python train.py --n_layer=8 --d_model=256 --n_head=2 --n_kv_head=2 --head_dim=128 --d_mlp=1024 --vocab_size=8192 --activation="gelu" --norm="layernorm" --norm_place="pre" --norm_eps=1e-05 --positions="learned" --qk_norm=false --attn_scale=0.0884 --bias="none" --tie_embeddings=true --parallel_block=false --init="uniform" --init_std_qkv=0.0636 --init_std_o=0.0 --init_std_up=0.0636 --init_std_down=0.0 --optimizer="muon_variant" --lr=0.00855 --lr_mult_o=2.0 --beta1=0.9 --lr_head=0.0052 --grad_clip=0.5 --warmup_steps=200 --schedule="wsd" --decay_fraction=0.552 --decay_shape="linear" --final_lr_fraction=0.0 --batch_tokens=[16384, 32768, 49152] --seq_len=1024 --doc_mask=true --train_tokens=231400000 --steps=7846 --dataset="wikipedia_en"
Each number is 128 + 24 x the weight over its row's rms, rounded and kept within 0 to 255. Layers, rows and columns count from 0. The size above them is the row's rms in percent of the matrix's.

# layer 4 MLP up, 1024x256, rms 0.12, rows 239-263, columns 0-63
size [107 100 104  99 101 112  96 103 105  97  90  96 100  90 103  88 112  99  91 104 102 109  86 107 100]
[[136  88 105 190  91 118 114 131 140 107 154 101 105 115  93 146 152 108 138 128 111  95 124 148 115 138 138 159 119  89 119 122 135 108 164 166 147 129 117  97 131 120 184 175 148 118 126 111 127 125 174 142  97 125 174 152 155  80  87 169 133 104 126 100]
 [120 159 131 116 130 147 117 142 140 103 155 138 157 138 167  49 147  84 147 127 103 107 133  94 115 100 141 121 153  98 155 109 106 112 105 145 147 110 130 132 129 153 139 137 134 172 124 136 104 129 167 150 100 126 148 122 167 136 123 112 151 107 109 140]
 [148 113 119 137 145 132 143 151 130 140 141 121 116 126 147  92 119 110 115 127 114 157 156 105 114 117 120 112 138 137 124 115 130 138 108 137 109 139 116 142 133 127 104 141 142 116  92 150 157 117 127 142 146 153  73 129 107 122 161 126 119 145 157 136]
 [125 151 120 159 183 137 169 119 138  79  81 159 141 157 134  96 134 152 128 159 110 132 122 140 145 149 131 101 126 132 105 157 131 158 155 152 157 120 115 126 128 161  70 175 119 129 129 181 106 133 109 103 171 127 154 131 141 120  99 107 106 147 131  81]
 [ 99 114 135 123 100 118 107 112 122  92 164 167 152 108 122 137  99 136  99  98 154 136 118 139 129 181 121 124 110 147 120 142 104 129 100 153  93 132 130 128 125 158 166 170 132 132 143 149 119 131 152  81  98 104 121 117 161 141 137 144 113 148 108 108]
 [146 105 150 118 139 124 132 108 145 119 197 139 129 106 146  89 118 144 154 119 104 174 110 113 139 112 135 147 117 135 100 130 125 131  80 152 173 136  86 122 148 116 114 145 122 158 143 122 163 135  92  73 134 139 157 120 100  99 125 150 114  88 130 138]
 [143 105 162 144 148 144 184 131 118 122 146 155 110 163 153 142 131 175 138 107 132 133 139 116 132 147 140 167 153 137 146 133 161 106 168 116 127 106 137 157 114 123 113 130 124 151 106 121 143 117 125 107 126 136 134  83  76 152  86 123 161  96  98 138]
 [173 140 146  98 128 104 164 135 156 166 146 102 111 167 105 133 133  66  94 123 111  82 127 132  81 140 137  94 155 110 166 148 107 142 106 111 147 150 125 109 139  87 131 124 164 156 122 108 139 177 143  98 157 168 131 160 159 111 164 188 134 133 122 129]
 [157 157 176 108 148 118 129 141 103 144  99 121 113 119 144 116  72 136 126 136 120 140 119  84 135 158  85 107 125 135 124 119 173 162  87 121 129 153 132 155 133 109 118  57 123 150 123 146 127 128 148 121 125 152 174 128 149 145 111 120 128 119 146 170]
 [165 128 132  96 124 161 147 124 112 103 151 153  90  92 173 167 148 126 106 116 146 141 167 139 158  90 125 102  81 146 140  69 128 118 131 128 149 108 115 166 155 148 124 146 127 117 137 145 146  95 165  87 116 117 110 127 143 168 130 146 118 126 149  94]
 [138 103 147 141 160 102 132 158 181 123 136 138 124 132 133  90 119  96 121 116 101 139 167 159 128 112 116 133 130  87 122 159 139  60 114 122  84  87 147 111 159 128 145 153 126 127 125  97 121  77 113 139 107 125 133 101 150 124 134 146 135 169 125 135]
 [148 103 147 121 120 107 102 154 117  89 130  79 145  83 134 127 103 112  77 125 106 148 151 106 112 170 119 133 131 135  88 135 100 111 126 132 121 123 136 183 147  80  95 147 159 137 152 103 151 106 146 165 122 135  68 137 111 141 150 144 141 181 133 123]
 [152 113 123 143 136 102 140 127 130 144 117 157 159 119  86  99 106 105 119 135 121 129 169 120 144 156 143 139 126 103 142 128 102 137 128 113 113 145 114 146 140  85 162 134 139 159 126  95 108 105 161 137 127 136 135 118 108 118  93 119 150 148  99 158]
 [128 115 173 138 151 134 147 127 139 158 169 168 104 115 173 131 133 101 103 138 102 159 148 148 139 124 106 114 123 103 139 127 107 127 107 169 112  55  87 115 111 122 184 124 119 161 118 122 130 156 122 136 135 119 150 132  93 139 107 142 124 137 135 147]
 [139 167 128 113  80 132  96 102 115 106 139 135 125  98 183  71 122 161 110 136 171 125 139 136 130 121  79  89 146 114 114 123 141 110 166 104 159 166  98 106 138 116 144 151 129  86 117 130 122 123 154 105 111 109 158  91 134  98 151 141  93 116 142 126]
 [102 111 136  97 140 145 158 127 114 138 155 131 151  93 148 108 122  72 117 127 135 123 138 161 116 167 132  89 138 158 116 116 118 131 125 122 133 147 108 136 162 154 117 101 150 164 134 122 143 117 123 116 142 107 138 138 106 113 139 102 131 114 105 103]
 [105 117  94 112 110 114 152 126 112 145  90 134 143 141 146 150 150 137 110 155 105 137 119 126 148 147  90 128 127 103 129  68 154 169 144 146 130  93 151 148 122 137 143 129 165 120 115 175 131 133 119 123 123  68 140 107 114 136 125 113 152 127 111 120]
 [121 152 126 136 124 101 134 119  99 121 101 144 126 120 168 108 110 153 111 163 119 101 123 136 162 128 147 148  99 146 131 140 113 138 114 176 107 145 104 146 106  61 204 150 123 168  91 132 127 171 112  90  89 102 117  95 153 126 129 183 162 120 133 106]
 [159  95 130 147 129  99 118 133 134 116 140 142 132 146 124  91 154  84 168 126 102 126  93 149 143 109  81 153 140  80  86 131 143 123 106  95 142 121 170 105 151 124 137 150  94 133 157  98 148 129 121 107 123 140 165 116 102 165 120 182 105 138 143 166]
 [140 168 147  79 162 120 127 140 158 140 129 137 138 176 143 156 130 142 116 125 112 127 124 161 136 129 130 106 125 136 162 118 150  95 123 160 125 131 118 147 162 127 110  81  51 136 136 115 142 112 127 117 129 120 108 119  83 102 119 152 118 154  96 114]
 [108 155 151 158 131 101 155 105 105 129 150  99 133 151 137 109 142 132 137  90 140 178 150 103 146  50  91 128 131 134 156 108 152 119 149 102  99 161 167  86 178 108 182 143 157 118 159 122 116 130 115 135 125 132 105 129 152 197 141 115  95 140 165 126]
 [ 94 131 135 113 140 119 108 114 143 177  94 121 126 150 133  99 103 171 112 124  98  78 158 128 149 172 123 146 156  89 115 125 149 109 132 150 115 132 114 137  94 110 129 133  92  98 143 134 110 137 131 140 118 109 158 115 111 103 175 131 128 168 125 131]
 [166 128  99  75 153 127 136 103 146 169 118 133 130 115 122 105  80 136  82 143 133 105 129 154 131 139 115 140 141 138 156 123 106 126 122 139 100 110 144 111 125 121 134 160 102  56 131 148 111 187 135 119 117 112 147 121 136 141 162 174 119 161 172 111]
 [162 141 119 169 118 133 104 116 114 101 112 118 108 147 126 134 149  91 154 158 133 125 106 119 107 110 150 139 117 116 147 127 133 141 115  97 148 138 130 118  77 145 118 143 105 144 114  94  79 132  91 148 126 119 106 114 101 115 119 119 112 190 138  92]
 [154 156 155 123 127 133 116 124 165 135  96 127  84 128 114 163 128 146 142 115  57 173 114 149 118 122 124 133 129 108 126 152 166 122  72 108 132 131 110 147 134 145 122 117 121 110 121 101 153 110 164 157 174 112 125 115  87 110 131 139 114 102 157 137]]
# layer 4 MLP down (transposed), 1024x256, rms 0.0624, rows 239-262, columns 0-63
size [107  95  95 103 105 116  87 106 101 103  89  90 100  94 102  98 115  91 101 101  99 110  93 100]
[[132 169 145 131 124 134 109 123 141 110  94 163 110 117 118  85  85 143 159 133 144 143 174  92 142 108 109 103 157 114 116 101  80 113  98 165 112 130 164 115 125 112 148 124  91 129 179 143  98 127  74 157 133 187 115 113 159 161 133 113 110 131 156 126]
 [ 95 148 112 123  99 132 159 109 124 138  96  97 149 131  77 109 193 129 107 128 148 131 135 143 154 152  91 152 119 119  99 117 135 105 127  74  85 121 108 102 142 134  93 156 120 106 154  92  93 130 146 153  93 152 126 148 119 163 103 106 128 120 147 120]
 [126 182 162 111 165 124 116 156 170 131 131 143  90 102  99 118 143 118 161 108 150 123 151  88 114 131 124 109 165 150  68 144 155 138 136 135 127 139 121 119  90 145 109 148 157 155  86 126  97 118 169 134 106 135 147 125  96 103 140 165 123  99 117 141]
 [159 162 104  97 152 195 118 128 148 127 114 115 124  91 153 101 127 153 113 151 136 129 137 133 128 124 132 127 106 158 125  77 158 127 124 120 131 124 167 138 133 158 117 122 157 123 133 146  72 145 133 123 105 118 167  92 151 123 100 124 136 143 109  82]
 [ 75 147 141 144 109 138 136 105 112  99 139  95 165  98 155 110 128 141 136 129 115 173 115 115 188 112 135 139 110 132 176 115 128 143 113 106 109 152 153 104 118 103 115 121 130 119 120 128 133 125  82 114 147 146 110  99  84 127 139 102 116 144 124 133]
 [ 96 158  94  85 151 149 125 151 138 168 139 132 193 124 150 170 115 116 157 132 102 139  85 147 145 130 108 151 123 128 140 160 104 121 162 119  91 144 122 112 161 174 151 104  76 154 139 140 110 134 171 135 107 125 171 116 124 152 153 136 169 138 136 106]
 [ 93 145  77 105 175 131 143 129 114 149 106 112 149 105 103 142 108  89 131 141 133 150 151 101 109  97 140 144 189 126 160 146 126 151 154 113  81 153 107  92 183 133 122 160 123  95 134 170 111 129 133 123 122 127 119 119 162 116 174 136 100 142 101 104]
 [128 126 120 133  91 136  76 141 178 103  97 141 163 112 152 115 103 106 154 102 121 135 166 107 172 176 102  99 158 149 114 141  97 148 111 159 141 116 127 123 137 152 154 155 121 148 120 163 129 159 148 112 154 107 135 147 102 157 140 131 148 154  93 131]
 [159 101 120 119 138 128 146 157 123 139 129 116 116 142 138 123  87  99 123 148 134 117 113 135 134 124 132 104 117 134  97 135 141 143 161 150 161 136 111 147 137 100 112 140 103 123 188 113 183 157 123 114 145 133 139 129 129  88 143 183 138 129 103 144]
 [134 105 145 153 122 160 137 164 131 108 142 148 119 136 142 122 149 105  97 117 127 112 120 111 156 134 125 128 115 155 169 132 118 118 108 129 123 143  59 121  97 123 108 144 152 170 152 142 125 138 104 163 149 125  93 179  95  87 148 137 163 113 148 188]
 [167 127  93 138 145 130 111 150 114 130 135 124 118  92 138 133 127 117 140 156 140 124 164 163 110 101 160 122 121 146 125 134  99 197 114 112  82 126 108 145  67 113 104  86 135  98 157 111 121 129 153  92 117 138  94 124 136 157  90  91 194 147 142 119]
 [106 163  64 146  90 116 119 115 146 114 159 106 202  98  69 134 136 123 113 106  98 132 111 130 151 128 131 120 136 148 163 159 138 176 105 146  75  96  75 142 110 138 132 116 143 118 121 125 153 127 131 130 135  89  78 133 146 154  85  96  93 165 120 118]
 [134 126 115 132 154 157 126 165 150 145 126 158 100 132 103 107 152 152  89 156 118 116 139 127  92 138 100 111 154 154 126 154 111 161 140 141 143 130 141 120 107  85 123 151 168 136 138 131 122 121 111 143  75 139 131 113 125 147 138 147 152 162 126 137]
 [118 137 106 136 145 115 135  67 137 105 162 107 173 111 107 153 157 129 120 156 129 108 111 128 101 135 137 146 128 160  62 123 127 132 115 141 138 138 157 166  72 134 137 165 170 138 117 122 166 109 170 131 125 132 145 114 130 103  99 123  72 146 124 136]
 [168 149 128 119 105 135 156 135 136 163 168 159 143 148  87 104 108 105 127  92 158 146 182  97  93 159 111 143 110 144 141 108  84 119 141 142 119 142 110 122 120 127 159  87 112  68 158 158 122 147 109 140  89 123 148 102 141 119 145 135 106 106 148 157]
 [126 117  98 161 150 124 117 137 147 156 120 163 110 129 123 125 115 108 129 105 127 142  90 139 119 112 109 140 115 116 130 121 194 157 145 141 160 159 128 170 103 103 190 139  97 139 155 140 142  78 118 127 143 146 130 105 137 120 149 133 175 167  97 102]
 [132 131 124 138 158 128  88 144  91 129 152 135  67 133 137 137  88 148 103 133 164 124 146  70  93 101 103 117 119  77 141 112  86 148 121  97 138 120 112 121 119 117 105 130 110 158 112 106 165 149 135 136 112 141 116 109 149 136 183 130 138 102 146 122]
 [143 121  93 122 142 127 165 129 119 142 158 139 152 155 148 145 155 150 112 157 123 119  91 115 127  91 135 164 154 132  83 148 127 168  89 133  92 118 120 122  73 125 106 154 128 142 103 167 158 154 144 109  87 145 139 113 180 152 122 131 111 150 123  72]
 [125  99 111 104 114 143 129  90 134 126 103 144 161 120 116 143 130 123 156  67  92 133  97  61 129 115 133 146 106 174 180 144 121 123 111 123  99 125 146 160  89 123 148 163 123 112  79  84 145 111  97 142  81 116 115 118 112 106 130  89 131 126 130 124]
 [169 171 112 133 156 138 120 136 164 155  71 106 155 105 120 137 143  87 138 104  88 143 132  85 163 127 104 122 125 118 186 102 115 135 125  98 122 141 113 107 113 137 186 152 122 161 131 109 122  79 132 159 160 135 107 119 133 136 138 132 107 130  92 133]
 [121 105  99 110 106 112 139 121 158 141 163 128 120  83 133 138 141  99 162 137 191 105 122 122 140 127 138 127 119 159 129 104 100 130 155 142 147 128  94 126 165 115 114 120 142 145 124 118 117 116 120 151 132  97 142 101  92 185  90 132 127  95  98 123]
 [140  88  44 116 124  94 128 134 133 134 110 125  94 147 133  97 127 115 139  71 114 132 137 110 153  84 146 106 135 113 116 200 119 130  98 120 123 112 136 147 116 145 107 165 160 132 152 104 102 130 132  81 144 142 117  87 176 147 170 114 136 167 114  78]
 [ 93 119 131  79 139 150 161 135 150 129  94 142 138 137 144 121  88  85 147 115 121 125 153 134 129 101 102 119 121 125 106 103 158 110 161 129 160 149 191 107 148 124 102 116 149 141 120 123 159 151 123 112 112 127 105 128 126 137 148  88 171  99 110 104]
 [126 122 128 111 113 163 135 109 129 126 156 163 126  61 140 110  86 175 121 142 149 168 137 106 130 106 146 154 141 110 105 149 141 134 109 149 165 158 121 109 166 126 138 109 161 118 160 147 138 131  93 171 111 100 123 118 115 131 124 161 107 118 105 143]]